config.toml
extras = ["capped logits"]
init_std_down = 0.0
lr = 0.00144
lr_mult_o = 1.36
lr_head = 0.00543
Each number is 128 + 24 x the weight over its row's rms, rounded and kept within 0 to 255. Layers, rows and columns count from 0. Numbers have three digits each. The size before them is the row's rms in percent of the matrix's.

# layer 4 MLP up, 3584x448, rms 0.0641, rows 2505-2629, columns 336-447
091:131131108088167122122118133114097144141136085127105143111127127145106084146123145111121110162148147136139162094150167146122146112120120146147133121123087141134102123137122095141109087164139114119138099135146117151131106129151125129104101120135095182124119175167142105133166124067149109136115106133122134102108174142121148134100133103102
103:105100161169095120078075128151137100121126110108125127146101103137182160103116134103127129127109152134145128158094154131109135116119106143122155073160125107140186181137145116115132130148126125125130134102112162148104096113079118123171157107082098137112098118141113146115125140125103120137099122130115125129129113097075145124115129115134
107:125190098118148118153072165162114120149103152117143127124145106133163123096142153125092137152108135107106146109041142098134119131124146135100163119134137107138166146116160115122112144114143130096140123131094137119139136098157140094132131123085137140134101130168148127083165152127164094152125180142131128095150150151142115109169115114156
109:114143088128108116133116128156095153136119137120143148136151131067096133129116115127131128107112135139112160113100117139141094100156135141163115137134115108062136130138141125160124091140123164079098103169154131104132144146135155156108149162145124160111121134091084112107124120146131087119148149107119108132110144135106095116114089145152
107:103192106118142126116098154143123120145126081128112095121082125086161122140120166140124108152126103145126130103112168117146133131131090174134147135137123099121156121135130178112135086157133146097151119113120099119133143114136150124129116147124113108114120121090155110129138133154141159143151117112178091099158145151147116142144136113187
100:141137164149140125156136124096107141108124129130099127154143129142146142148131162121090157154115128154164109176145170103143177172128154143169143103127092121096124175124140095132130132120143125146124100130104147146142143123128128137134144154138096125126139170132129123114132172088099085105142102112139172144145120166151086102115111113108
098:075144140128142144113081132150093126170125128108119115095165130110123160126111175135120167108099131125120116105104121133133145096153073142119174171161122128129104141159117145108134125133129163152133096129114155103127137129138139132074118170148095154090146119122119093110103146155132151131134101107068124130111171113138113138121108084161
099:125094150112118067097159110148132133140101118107132118116149150150175141160158125139104137144115111129179102163138140155147142134141154165139182149089162151126129153106131119136097129115123185082150085163152145160111104128111160118076155163080131160141147181129115148129091149089172106108078162096149122097127124107103154141124114116131
104:092117138118124109083134122108108128119088162119124133121152135079142133127114184184112118130124124107140104117160114115138106109140174140146165093118095126103121114200101111129161103134132136119104089128154117182151090146148105161123123130138073168171117127107157150140129113132146152156101109101131127090151130136089174130190126121141
103:088142110158159111115141162159098144139108131141106162118132162095128128156124110165114131180120129117160123195129133150127139087116112118093076151121116129160122110167112205142163121134109129132103064106148072096126145126134111136133137175129109162120185148125088103141133189128092126141098129109110115117088144121127100130125150100177
105:112145108152121056127107171140072119139061147136117136114133107109154094157152130122128169138157114090131091165064125184131099148120141114148112100111114141138111111151148086154110123128152102135126105155168091185090082133154153132129112155140152145098149177146154110116156072164141155077097118145069097097137141130155099167107103112156
091:113122076111107165075114126159152127139156150120162069121127130143175145170139135121128148149125099089154167121098168151081139140160117110156142113126125064141164113119146112134134097131112119086120127123117117134144138099110124139102141143125130139186159132147146142126099164136152112140137164129194103119101088150122108085171135121132
096:095182083109174098126133139106129129125108126136089110121109130132116082154087163131117136102111114135148138130114132110139123102147149127162138150105123112110156112122144103187128100119141099139134126133157114145114160097141128116136171171125128134137117127123115126136129188106133105116139114118108146123118154077163105145172134107162
094:125155076160144166132117118131145155150091132110130140157130116131151130098163145161120116099147156093113135084125133168118162126138129131156102145133126127124142146142141105114104096127116142152155104124142097135106141146116124144129166168167069153146184106131148142110148131053107117135126181119162119153100155117113109117121137109127
097:104126107140116117124162153148103103096123141108151150150146130166129116119116105117098171129117135150155144129148166113113125119149143166129148127137141091186127141139143123129132064153195094128133110141150144112119172102149117075098084098156114174075160113137114126159125119168120155115165147106124109086120128140127134112144142110095
095:103170124119095154149098152143093119143113142101114105101135180138146151107110132143132130114163093152161109147157135176159088144084138105140137117115105165070121113129138125145101129120154132087111137135142124169085096083147120090134154096089126120134069133133126154137132112105165107147148143140116126075123129064137123137111107109154
105:099173141157095107141097137150184164122133149127131135105111175166167088106120155139113134142121119149128157087120143125135088132067108108123158118140132110099145088167131131127122132155114128124098076152166126149114104111101092107107109098142102130140132137119162123145129122126176124130143149138156144104102122143127171078169101128167
106:098157118133093117147075135185123107120110133121116125125127128118167073106125147154108118151099140087148158162166170156131111132142114101156149162142151103087175169146176165136105099138128094090141078080115108144084108108124128153134164137136080122151104107133148119065123129171135127147139172139157093130091149146135095093136113105136
090:109160119148092148119133138118115146108096113129124132117117130120087140104113142168130157128177118142158131114143147165137156112103138107168104180134111117116140122087102171137124111134142101106121127161213085151106134140157111106120120164115115129138147162078124161115133116137115164121134123109142118088104156139104149101092153101132
100:111137126130131122100135121093157131131120119118113125160135092145147131115181105153103123143193177121092140120160152152132143097141086164102141124134107130093141197070128102130145126146155182115110095147173139129132133150098154145108125138158125144155161168125163147094095089097118123101093099096142123153153165134069173124116137152120
090:092145076108140180135124123069124129103105116143113159161123171154130110103128155161135112086135155105125146129120117122137120114126124158089098088103152145095139148119134146118094073165120133143132058159151076120115136146156134142149144133136111155126173105172103124091110142131076120133115100096129145155096145125126128147127129104126
110:083108131191137157140127195165103121116130116095159115124144132128148134119155163113103119121097163141144109158101167106120114159168118124167113125135134083090182119108128160167101121141149090108123097123139132167121159114139128125132137089117104146160104152116146105132110124158110055114106106110113094110133105124109151132120118118147
094:132096138127169104150130134107108142132145105138100127140110140104119104158162125095118143138106147114104139149121154123154099144164148114119145126122146109147153141146116130132132116176134110130147117125152118180124147137124138112125137106141145141100129161148135122093138138104140111153111159109122073157133123120137119127137106124107
107:083127114097141085138132141096172139131122106116096107121116148124158131135109126127127118113127155156122114114122119104172100137182185151165149099123149159119142115153136140144154134139160141084157080124097104120061149120194169108109145199146142148118116128105143149110109092117157117083150105112192148075099129155136107117169116126134
085:109119107114106106183117098133171104123095139094118120132139147075191082127128125096145111110126148133122111145139157102104141085107121128118106174155101140153118140141126166109138108148147117134150125156146124155099107117142125122132142114134132141138138156142131124124135141120135082146129160140137142106122127104134128111134090136187
096:109135147110151129124098148083106154131143115132113127141103132155132172111129129109126162192153138098185116141116200112147142097104140146103111115156161119105164144117133165169097086136145129151123119111116114117139117106111143132145147096130121124115149088091139114083086126092098119089115111104156116131088120150089116114121141124116
099:085162163139143093134137140125139171164120104089148144172133147097164145087109160104097126122150135145163112133133106178176118083093144135134111131104128109169143136098126162120133100136140158129119113121123157110157131114130133145144158115095153099113092089163140122093129099121123117099138071125136165157103110135132144125134130072093
099:147106163170164122121145114152132147163128130136135094134117125106112157130117157113098101155128152163099088108104157102160133118143106116100096117128120139132164112112129111149156106146197144066164095125124113140127147102080163157120138174116063186133108159153139104121136163086111078130102111107179103139151114079091128132117129123131
104:087118145091138119152078128171117128159101131108144125152150154166134089166124156118106110094116138150102146131143139187128148113117167137117150145154137122152147125151133126159123127129138148127124107093142120132136123096106175137080120137080117132125115128106123133108184103129163098153095142135151124154146150138133165143144097095101
094:125100154135158139167130128111119159164128114142119143114150096123171143143146124120105111121127183107127129166121187130099162134120136148052145147102137127091176066116129103174155107137147137100155125117117110108132134121112117087105103174142112177111104169154110105082141120093120125143079080121140106112159181141109157114158078124138
105:102142132106094141157091136164141141114141092098111087117144125101111137113151135142108137155116151109130145134115128105137124143140130158137120125126118118137130128105097121125149151120171144146102096162099109117163142148158164122093138117121102158149128152120126108110136111095113115168109116102147127129157128135138151124115171105115
096:137116143190125136127130124136150122171120108140121141126148132156150136126109153164107125143127140097188140172109140100078161100161121153134135184118083138134133085127135101139174096133146088090192105141108098119118159111126184125130132135128111147124135084156100144103111119145099138127144107123171104125162142170113105114153160127130
096:141122113173111134102123135126146144143106106130129110107103123106127144133132165117128100105135126135134136138090131119152107128116159115151121124114141119143133078133115136150147152161129098132137098123149098134133143138114184135149124118158116157134143170123134092129123103122154128139137140108155070111131161148082116119158174120110
100:104166107142107094132084135156093105154137123118085124113123127107127130083147156116082148135120133123123151177136161110168093100135115111120134129113145139100161123100137069133150100149135116067151125101099149141107076109125128103139153138132131139115165101136137114126173115132129154132138137182100134109099121103126141136168131119150
095:093151095145150100173118174167118116126111116074119137129085121134131166127139114114129120110121105105133147101140139144155126100110112115080082159090140150133136099137123173139156125160147122103121105143144122113145129128111128126117145158107125136107143181125159116148155137087126086148101145126131124119136124107156122146131116133144
106:108174126121128106104101150123114124121120170134103149104067127094124154152114153126114104148145167154123152144110148170139113118113148173113135132142122115134174122140124133176117120151169083083117150122146136133132123114140133096123144117116128109141104107122081132096139123152163109176108106161083128129155139107145105129100090105124
102:107158127133135116150112121160155168138127124137130077158138153139109128107147196122114143130086128114097146125118150138115158137124147158133143107111130124125135158129170107127140142117137167114165143092121159104141138110158161141161157153143070127102094116127142129111073107113111120154110138079138132115151141070087133108192105097091
091:127122100148130099099079137124109155193131115104125107132116142140147120104156185128129177140188134095116148096121126147174057130121141118137164096097128138122154103144173150172086147132140154119136115111116104120105114131135151139163149140108119164089163111093121153128159106108133121115086162075170126112127179065101154135153137109151
101:109141157134166117130137143129140116136111103121143142128137136104123128133134131145115111118117157148118139109121158163131099124121128130080112147144105184163116127144085124111127105127140072112139116139129147112097114092129128140135127164123128162121147118184125121119150114118089120136132109107121121131121139184139147128153120122127
104:123136132141112139115077146146126152133104117126101111136152118134136106104134162133105159175181179112128129155136111102122143106094084124145117085126122126098147120108102137163125097125137135124131118101117112145138138119187132072116106148123135147122152120088115086122140133122117157097113110137095138133141115122118145101118084076190
087:141158106150103130149125125183052167124127153141107117163115143073134142117107176098126124110141144140168117122141121107155152107125159137100130072127143147179143108152108180158131102122132116090140106152130107177125161169118107121158120118104091162126149101150155136138154134067131097092107140144119102141141129108112131095171145114130
110:131130142143122119150075112104158121142150140126112117122170168148162089112169165138115099145101074121130118107106135111176079136136095141168165163114124140114132147141116098117099127118116127096132111153140113114146077161138177136127091147170128119141131083129106103116128105159146100150102136094090143160170131088097127137103086094145
108:132083134161122159105126138143113159156135107117098113106131123122138115118124144172102146113128134103158118123081124109117116137169144105112123116144103120134130163124148115155164128133119116122124099147177107146066100135110139153079089189172110185113142097154103135121116145117132149118136132165095142147133130072084097086117105137129
103:061144104105076116087114141129134111113081128144060091165110182134135090122177124117130177174120112145136099138102145119126080114119163162089121129163084154153139126133118147120131123153161136108132086133120145145161128105147124151097148114127118138084133180147109170133135135131169059111143140123060124097155131121130099123135119130099
105:078142144107124102134094167111086131159106141075091125154091101136186127153149137115126184159141106118112128128102181118119095115126146113121155161143119143127189117156130085143175098137142112125162118094186134188140098107118126123107101152123117145142145094110132131133152140165113148147123117124121135093126145123104116133128085131127
095:115160108154150160133115124133161154131137112093128126110100120124143126075124154107111111139141144103136106139159137123161142097161126118096138148158105155137129100110086137144131141154115124093115092124168145130131142112118158134135168130129094168128144139140165110104194140071130139111083105144159146113136135151136179143116113153146
106:102166117113157154144116119103077098131138146138089177107120104104158099148164113129114185143108160091102130130126119124130156120124092168119120134148131078115165120152102169114185118159165141120085105140141126129119173155134104083161121127109107148109169158091128099122135148091133108178111113141112104103119143140131098102142102128133
105:103151140119117111095137150136141158180098116116107132177158124088161104141105179129099177151146097104121155155136141125120125124143140139143174083094130135138109180158152101118118099147116152137150123132148065127111092148134173107142105106122113121078097091142144099079125148117100148116126089118121156108097132164118134166133114131144
103:145148154134123124136114119124111120153156120071127121138139113116116088114122142133106123106130100144126186094088113126149142129131166138148149134127107122150158115123105131148142148170129124125125121125147122180077112105137162121069153176159112167098119110191188131142144061112106119096077141113146147108163196090146162149137097092098
105:099154162145109139129110121112130107140125097100119092123103123135142108119106151125109123117115149147160166158157193103141163102109104151112130099197117123172127136165149138113145109130114115139113107131129138123175143144084154122091157085110092110111114089158141134105125132098095119120150135127181096125074119112098130143120107123146
098:026176159158105122155087105115095090129107113129129144133147133115131125108113185102112120141116125167076127148086167131165127092116098115149169146184124126122162123151141149121182115120132119133114129109128131148146128112145139095152172123107124126124135118123117077136150125130096105118109116108134161079159093148141110108162095071152
040:106120133112067114129140136152133105125089121118141132145101127092188109152129133116123173170110147106113166136109116160104106100158133128113122114134095117061147120119140111161164123186164134096110111158101122139085136121146158093114133105151118158110133107121134098127122124085113148087109142124132085128142142124105127148130072119120
086:132093121139125087087140140143119138125097121069121103134124188155123103142124164152114118110105105156134104151077116091129132152126185163110121116106123132161108094163141146116132154184150125106191092123116116109128129149162158114108125106170125125107128116160131080120092139164125133126129144154116134100075136105102175117118136094108
100:106122119169108163121115140118130131136104154078108109139102150135147108153127126123086174111117106155114099113120140121134136129113135089138133106090141116181154113127109119106130151155167139138106133114180110148123136124168130123114096113123128155104106164136145108146146121120148114139142095140072158108113138140155133139137104106132
106:060185126131145141122054129182118143162106120091125128113071143155152175106129154109133134167100127146121146124115119138106153107115137135097086124102121130142181126171105125117151128107134108129147101137135130149131124131132117070108113097116120123104138109109137122122134108151069136145148155134180120087103134117084133123160122102109
104:087130123138141117128140137125118128118109140155164113113091129144139135158132157101094154142127157117158142117112174103120116119117191099131086195113128173159167112168168085125166158146113071115144122140113109133119160115127122115083142110115116144128113137176151119097181099132101147111145120142155076104134151121146158117140111125119
097:131134169094119159123152141141158128139071118114136109104126131107135093091188139143130162156167120161131092138158111114164153121138098142113110116139130097154144136086114096099148124131179112107129127138086166116109127150109132142099137131110093141148164134136147114119127117071137150127109136141109156144120154117136147131128119107151
102:096140130158116139105114145143096160107102127126148144115133122121119159089115121150077148131085120091103097114117119164137116115159111182170107126117157083133138146121092126128119131130126152115164099112133151099163179127129156164108168172130129122106116132148132163148096117159133119140132133130150108117116151128110108110105138085098
098:087152118100131126155102123127153111110119087093112126142114172107117095082124152132130118124092132130132150147143137118129087076116124162103111133151122162124128135156119129135162109181148091105113106115105145108110136118132096147142152170127130161156142116139156071138127106117133078121115111112112092094132119129108094135140128075171
096:102120113108104149128131149150140174113109121109135094172133098117172098136128119167105181112123146109128134140140164136116105107143124150116128083132145149106124100102102153114121125128139107145116120164157123179132166120141174137124138096132108103131120129114124131100072114129098139145132146074124164129148127117132115117087149060109
105:120132121132141097142121131099152169141126080131131122110125132063105105118069147123131153165153150099150111152136096106113144140095124118134088106132138163090163138097148173146092081155146145117118109119121074143121120123155144132148093174158123139110171142099113121101174164154097125110130115103167124091144150130131118125145115075147
103:109133116060115124123091116101158140125118104151144128109104177119152069129173128125087144116116128114136095135142140073150127108105114139108121092076123128130139172135154112113166081114128144128118105138124095112095129125091149117142120139149118134144111131170113140115157128146121160099169108124168097144133129094108080144182135139170
101:117110177118138115111094166165110146148106119115128141156083164115161114173149163118100113146110130121157103174129127147143146129128187131109150100175111137132119113132105137163146126133111155121108110109141118125119072145126133113088136130139115166153124114139162093161163143154141111097118123165113088129112153084087144145133147113153
104:120161143158146132088098140144115115100127082133100113129137160118151121082134132108107092109081118096131099126150157138176132141109108150113145086093139156111104177147117144128106113144143188061100143161157169159075132131109130158111129144131129127145124146160151106135101212125125134103107157134116098112122149116084185109145089109141
092:118163105105103132144098156161113196137065132115166130161114119074153103114157151132074117125125118127178104146137131149169092127091122146123141174151150155121132113187156151134142114138122103087153104119104122136125098161127122114127115128123121103138133116117113078133132107142131113126101143130113154152133123145133158166169095101145
104:097144144101075132113074152133168151147123101110088146149099171099177117118153132099128146092142097124182112157147177075149143136089110146136163070100121144103135138152133144134169132129136128123128087143152104130101088152120122151124143121124108124115119148137143083122122116139104064089130168106106152115121150114116136114144082128154
099:078119090162172104143142182134107108131113136090129136093125169115128098174135123121110146135101154101158122139089128130149149104109189139132107137071151067113138122135091105162125107137130142113146098142189122192124116148132127124116136119133136147113146157100129132116109105139123150144106131151135081112138149100150125140157121122119
102:099148140150117119136129130142084159161123107134155082173132170126191151139108162088108147119116119134163117124108139119143116143119112114115118149154120088143117137144158141125111125162114119094123126174159160114158146124156175112113128126097088115126122141173127137147146112122208150081156176120150103128101165141180184175187100098108
094:137136125123127090105087104107145110160126094144139099121119126118127120069150166122116109122125123149113116122122121142156128153097139134118153100123096133139128146130165144150114086157103136140150101107156109143102119156137124134071073140151153119135125119098126079099115109136127111131108128132098126118089119117093162103141099037169
110:134145154156125124150124113156117133124138074127126084138136127142087086110110138108097156121112138151105120123115127170121156104118103139134073129134126144159138119136106128155123144117165155136145128121094123151132097108081133099132085115111101131107120176147090152161131116132128086134112123101123075118114120112087111136122085107134
088:115105139177181179127149111135090151119105163155114157123137105109160179154148173135111102151116122131155121114128132153092135131150114177082120110125120121162183118156154099129135169157156135125097116145154122124112133132095130130144170129144104151128146115176172122110084126129141108125148143141129140054094118127140167095123136121100
114:111092133132156107126113139144092117203114121078092154137088170089157125140125160120103157174108139145118118159086133180131121093114092186113110107111147116105178132155090148107109107114153137084161108117153151131106143150125127130161130107102143134133124096120124112103141126147097114129147121129112120109118133096093117112153124074103
104:091144092142134096084076204144134098150098088141102143127167128112162148145141162092099184120131096137147133135131128128128146142143126102129148092166090121134138156164110168131129136163136107103130130146145091140129134119124121076131107103168073129164145129135123107121163150097124096129139127113087104128130155171151124104113164136096
106:101123146141096192093130155114115138126079123142122167165149187105120103128126153144121130140126110112118106154141143150106163095120143195060106141116141164079180122107097125135084118146125118115107098168159131104139169140112091142157160143165140151123131169114154142098137182125150088122129123120154097121065149133079085148125154119127
097:123157135112156125162134156146101091138127157080136135111131143106140098131142176122105116160139105154106090118102178138104126086096109116118098124135140130142163112158133115127149096132145094149128086106165122146141140100165116117143127177138086146096146171118116137142152153107151086124073130126119138134142078071106140110122117114171
108:123102104131135119104143186150124110101096162151100138141108158100102180134152168154072192198151109120170126136150155083095083126152107164111154138125141126134157102111128123187138101132150099086127060177108145148145120168103128142079122136118108161126132175098130112119101156131133102131119112109093160073138140146103121143098082084146
105:127137126175120155126132158108140176126123143128090143107169161150142128096149129084087156088117159113163143135126173095123117135111154139151137107093122112116110145159148105107144123123122119114149108157122095128164123134126119137122120164130099154075098141087176145122112193114104136120111128125099154084112146118098168167090142128140
102:140157116128115141109125148137092147165117175126170153110132094106158134148149127103130126126126141137108095094108100170136115156128104117082110123166138097149173064081101121155129150172136118145100113086158098139138102114166131103136147129100120145138117133102125155082109141133162111137129096061089120109146111130145100132135130099128
092:091148117128175136108104172112091099119098069135111145096132148124125110138161148104097145140123195194152112144134097138134134129112139102099071128137098132124112134140102168130127104112164122135140128132171115173126148121105130117129088076147141149171091165159174113106121120135132106155137070102157127138143163120132157157120157080122
105:097129090130091100180120116112128148138124139115123150126156117108138157108098139122104135123123120106158149169108163150131158144130123105143134145181129128137116143125168148116149151138102133098113143138118118153065138088100143106151130160138115139154148143102177159116173138148111122102093156104125134104162109137139140130112097071129
100:140123175103177120161081137105176107166108119111140090129108123106146128098145134176106157142124146135114149120097144109114133146145145130112142156120131156123161127143152116128135126147138138120156109120136085155131167144143184130125129135072134155103130139149100141067171158134150111129129129110090131098079164151086131136160129084167
093:134118133113117128118095135142121131122096111091142126162104149175131097146133167104113142108128149154120103088149124129124088090108121151140165142119129145131149126161161043142143093115166120149143117155126148087102129114108120099068141144126128120082110171172136147070109152120140135092116104101133141128067128113110165124138105123122
104:121150210109135167129115123127076137133101146106087144151140172162148133128101132080097138151129136166123134145143132100113138121137152133110145106144096125117122093138133143183173121142131151145110128124117135121169096125164122136112139122088125152094129151127130147104130173097148158147045130133137128143135150112123154165159114125106
100:133107101151141106088135123158143146116082137107145104112132127102135143088151149161095134152130117109160127113113118124092129120130115121142128091137142125152115111148143117080107116145166118102172111126111070139160119132144170138163120092126112119183137081167146149089081130146167144129117103145127106113146143116144160108134112127156
111:078118114096140103138086137149103151101135117143145155135131125110126104140142142125110128147136118094131129117095127153121138139087170113158096121097147146151176153109120154155146087131165135137132131127145113115109140125165115113112122116118136186099125127115158096116139156121106137122119147100127126091145138106110116116101149113167
106:092114148170109153102096118103152135152105068100170125169100111133132113135127127134086188130134123098153131157124151137125151112150124133125140145125139145135185160131110135138158142153111118115139095091117075152160117138105126123146090169161136147127088130152129135091090154100105081132132123101146127116117175152082143119148158135140
098:112147152119106117112076123161095130124141105115123130161116149131126143120124172168121173138136141152115119140125135148179175106123128124113138075142104140117154091140107129169124117112125111143137116141090119113177129081130120133177119112158093171126139119126158113122140129072136158125103099117114096136112093123126119086151128085121
100:100123092141090124125072155094107125112080145115130141120120130092152107128123143127107160158105115144160094141126134129137139098125136118100157100147117146137156134134145129109125144155158096124174120079151088114129146123126136118128147132102075126113138140089141132090158109130169117112142108095113143107135116122128122067138147117138
108:116127150152090135110065121114134140155117114106165082118099137121105124116117115084123155149126158140164124179096175102124117135129091126132095076171074142105146090127138134110130118167138143108115130115118124103077091095121125083138151132155144124141095121145159129101118128129109160103137161162141063111139157107147119190150070123146
089:115158112181114117093085122134177108122121093111155091100112137130153115139121151174107126114169152133108154105115095135123134079122130162136108129142091116135111130148101126093145097136118127120157129095129120110124098150146167063117131165133106153147116079120122163061143116105119145102108141129141122129101139119121145142142093063133
105:101121120105138135134119114134141176188101132108113127143147172140159128141129128145126118129124121156164174140128108156157137121114176145154099144095086114121120131130079111138102126151120128094131088138151115135081115143151147131126117177167135149125147121135118130122161117081154130108147103109088116146143187143156165121168118121106
100:142121152080102104122095138145140128126080133109124136182090134121133144122114148101125154110088127121147121184128153087166133111128153141126133080119147139109149134147111174136141099125142180096123126107130115108160138116104122074109113092145117114094126101123126150121167171155153138127127146150139121082065117163123111095115106104115
096:105181128095155085084051138122135116127092135133095150130074140103142118103142140091096132109083134150174116122147135138120164134092124166080070134103130140117134103132155150125140136130097159109141093103105108113141145117117136114111111131104148142121120117131171130126138144118142119121140119163127119143123145133108103094166134059091
110:089154142138108139152082147164134104141092114120140158138091120123151065132118152126082119138160105128153130150103162109106152109102116150128105136156149133157123167161136111144136104120143144108149089103120096126111112143143107126185146133166065138104147119174122109103106148093147122135113128131103111145113122139097137136141109103160
101:120135169131134130117110123153147142153075148130112135145129117099135157148121155140115142189136195132132085124163167076109141088130103175125123097094161136110131149106110133116129112135135131124162126119175115108129152154089151119124154102102099144080101149152135110101134116121117093136127074124170123140099115162075136102146163111166
094:139138136131132091124145145153147134179145138080123131104138102078107111114154142138105124136148121114156138160126192143141139100134076177143152092122148145119120113110124126125116116128128150099111113151155104143098116099116138161115145147134109145123111121135114120120115113106130156106065094150127163100111155098105110120122136106107
092:137172095086117139117150130117137146146105184136080159139153139121155135131187134164121122098134187133152117153088119121121143089094134112115117113152105116150143110151104146137132121135143093115091104141133099116142145124104127125094148144141128141112213143117136170099143173141137140117076097164144115129135111087140117146151142135111
107:127096102122112156159128119127169147120128099123121133099111177118120164120134136145116122198103104142160148132093146124139153119097112170150146139109178138115155128127107145138131153130145156129127087124097138161153167171099152149086144146146121119131143177130103163138119117104091079123115120124122137146082136090097123115128158119159
094:123117150172151140119124154112116126137101125160128100140147153163172141156144136159120178135115210122092083125123116145124148116119119137110088122150111126131144088166133126155098097146109169116120100145092138150132128096152132132093145180087109138111135140052127119089127151170117097164138125115111125108111091177141135150111120126130
091:077148125125117172134107118143165109110086153083134105139147119077129108116146134089130084122075129106139098131104132127122123115134078126121137126112119135099116145145133115113126126113117115127124111125119133165111098117144123112149122144171130178106136178126141092128098184143125103109138148102136118143090117101081152116109084122155
096:104093120119151117164146219151106135107159117140153139123164148106134120133110143130062113116122151147129132161117139113113120155141162131093134150123161117108147129098130095162083165138110140119145069151151097159142144113162115122092123143160134167115110177116133079123131158169128086139155084139077128130148134126096127139132179110148
115:142134074107132140125133125104129140125144132081130127106143137082154092123112115100113159135108108104174133129157184169113139108113121167124116120132111127118127114160119093141134129153147110097111087130178117131094123120078143162111140103126105129094122197192132117145150127124129112127069139094121130092095135132150145133147106105155
105:077133116108122125101123120176171130116115146143115113165103154122169107126106195094111158109081138134123136153109136151144145132112104168163148100087143124117157128149144154099144090129161165101119117125128144164108093130124135106102144115114131139084121129115098125135123132158162121133127149158174140085134104144104117125170138110126
100:069148097164093131168109161118178080128128105092140125156119158133123131125104146155094099119084159176124130133141104113146136115144139150081084123160140143141131158108095131149158100198161140048132124145119146176139090158122148131137135108112126154128176108153159104121135158150081101091091128101151052139111124139130111143107094095148
095:111128144128102150118107134121139093134126156111128144135104110082122110106124131142115157104156188130111142189115149111114115137154121122106149089149167136071117147138110165125167111145124132103105116123116110140124096170116113143132135150120128167106127104090110133077066139102077129155140098096137117126130163108123086113126128122136
112:086116153176169115113119139112140122140123117158100119095086145111158155130094144177127173120181143125169191142141137164108139126109144127114145108122107125127167118112132148147157117155138132103146133132101087159106140136166132111142120122150099125121136123124105119090124134120101116079115136085104108073099125156126127066204099126137
094:108137124149116116118145149140120108121148140101057115130119155131120128103090151128131121081088171144119163095138115151152109131104138125108108130140162123129141156170098147157147103171143146126097116161101150128135083142147164154133145111105103149096110109157111144164148134100139159128081166122112120085097179124177105130142135141143
104:107145119129126148127104144151097106152110120069153165115135174144133141108106112148108128156112105118132110148123194135110128143105128174099125113116118138158132120147098144174152082152133125112136091113148130141095165116135117120128166178137133163143146140157135158128173149103134095118113119114131107135136152137094102124120123127168
097:134146160137092129135130140106093131147119110104115148126081147092102128143099118125099125152112120177176103140141106175109118134153107141139121145144109145129138126165127152162114136159128122071147102116092116111144116130148102118140147143148116134084156143140191128126135093126138117103137113183110110127122108108096102115137142136103
099:096124132142134112120127147146088136144102141179075147100135121122164132168133158132116143144145137096122104146122154144127116082129108095159083127139142125148169100150151115160148128134166127137117084138151147133146182112146134102157125121113136137151189164118174101078141133104133139144111124138101125115124121168121115145135099129127
099:127108122142113126085115165116140127153123083109126092159131126151167157141097169078113162140163151131121139120110111187128130103176136141155108071126116134134183089171139131152155128128137142135156121109101149143106145110138117144139137141099125110123141107152130131090108119122119141147151145104132145126137105091133104122143088139117
097:138105161152127141116156128149086100123077129115108153155122162099130119116174138119102170141135128114170123168111088128122080132136135127125124105137119094118153153110154114138164111145186133091193107112126093113127126165151128157119161104149103131151151114153078134087109155132090166144103173119105154074109130109098110112135166115166
109:123128123126097130120093129077122114190118122085134124183126084125121139128151139089091135149099217109124111079135195158141124105114158112126140140095134142167127143121122111124161131136139124154142119152134133120134102149090171096110179129121136138107132179166143121129153098098132124128114127108127120143130144137122072145145105132130
096:112112112123124153103085166156106108138153124151083121178140111141132090134116116125115122185130109170126100136124116165122140116090173195093112126133122117125120126128099141127144114143151142134120128142122165123123148135131118115114136109115137128129121185139123074126141180105161118131163102142167157125133124150131193120146080114134
095:145154118140146127139101136158125135204110146107140133101109126054141126094091188102133139153139166143137148110119119156165096137149140126102119109117181175157132130086130156139132056135155111073164113156124134170112116145150122155171114130139114138138143166122150153138178111098120085108125106141113143124113145112099134141132086071149
115:098139113116132073165090137142132157125110097112165137124164144115133100137156175157123134155154135122179088120135149161147128112108127140153142126130157140106112168130098111141131115128161142128119111158172068110110138119168120109140149127148134145114133137108176141095105142110124124101144137126139145109126144126124181160102111109146
087:135125112144145156157137108108141182137130114138159138129140136067093165080117118139114129148108163155114150149118147167149137181174117131144174101114155117122112142125090123146116083137170160085156113128170123155109123174116156135115110095135091150149127156137096107114146139098117107117118121108126079116097098141106144102160159106094
099:123122123138118110164151145135100174144141124121127106140120117120149144162111195133116152156141092120122133128136141092118171111096107179117126073150127203144145153129076155183136122103155138098123133161144146134144176142132156119113100114164083154138157120160104112126140160090111120148151124123145134117167155100148139089112134104121
094:114160109138110139120089109115130139112113117106140113150109146080125099120111171145111109155118138139139136153103144146120164129125094156119196120107109147094161136176143169124154082146118155136128090134150100103116120130170107144115149112125113127157124139096100139080149123108135110130114079122121153135046116174122137127152109097160
100:108113158124131137149121113108119100128093106122157120152156153155141174112122199144123119121115132142112193148101149096134097142095090127144156145141158156119137157132163130167099107140157143112146115158138110100106141134123132139131136081130138160139161117130103145125126140171155108129168093126110108130115117101134096154143141082125
104:117118116164084115088118150138129136149102146126118132105115118139093150160124130145113157186170157115121111143138146090102120141121115139136079141129103155127174133137118111166166119146134084112169124154101080133168153125133138123141138119133109151100179127179122131086191168083091141136129155113106081111108146155163138149121104149081
098:103122127103124164122132150128149128166119168131149138087120129082155095148107117119094162115117139153147126156133155063140152085110125165127149125160128163059119126115071131104155125127110158136154120088151093125117115109155158119138139168139091135131124144162135151163160169070164134123138089135127133094169145103149138129158156123151
087:121111141107087106148135114118105150147137113099100129143104135115148122150081162145141163139141126094103137126108130113098143139167132111076109080150130115140144164122151148141135118161120160157099118143147129118132140108122143137102160165128118125115174106161109126112109170143096146128159151173077101131112101125129100142133126123147
101:147149121114151192135115134138093105158100163134124104136139119157062095114115155116097132148164162127090118148142124115148158127146119105123118116137106122136128133129127122135109109152121158107142101121114099134128130128099125133135109147124100147112115147079103145127095154121109120172140115126090127133112126126114188139144124131151
101:089108129138133116125148170110138186155108101073120144123137126126155099117182156171097111131078151110136133157086111107156127107113159099135097139105126142162141168156153150135103118118099105124124086116133051159125119143127116105112117147125117112129134086142149090109129156153125088090093140146123112151134137114079162136115141088149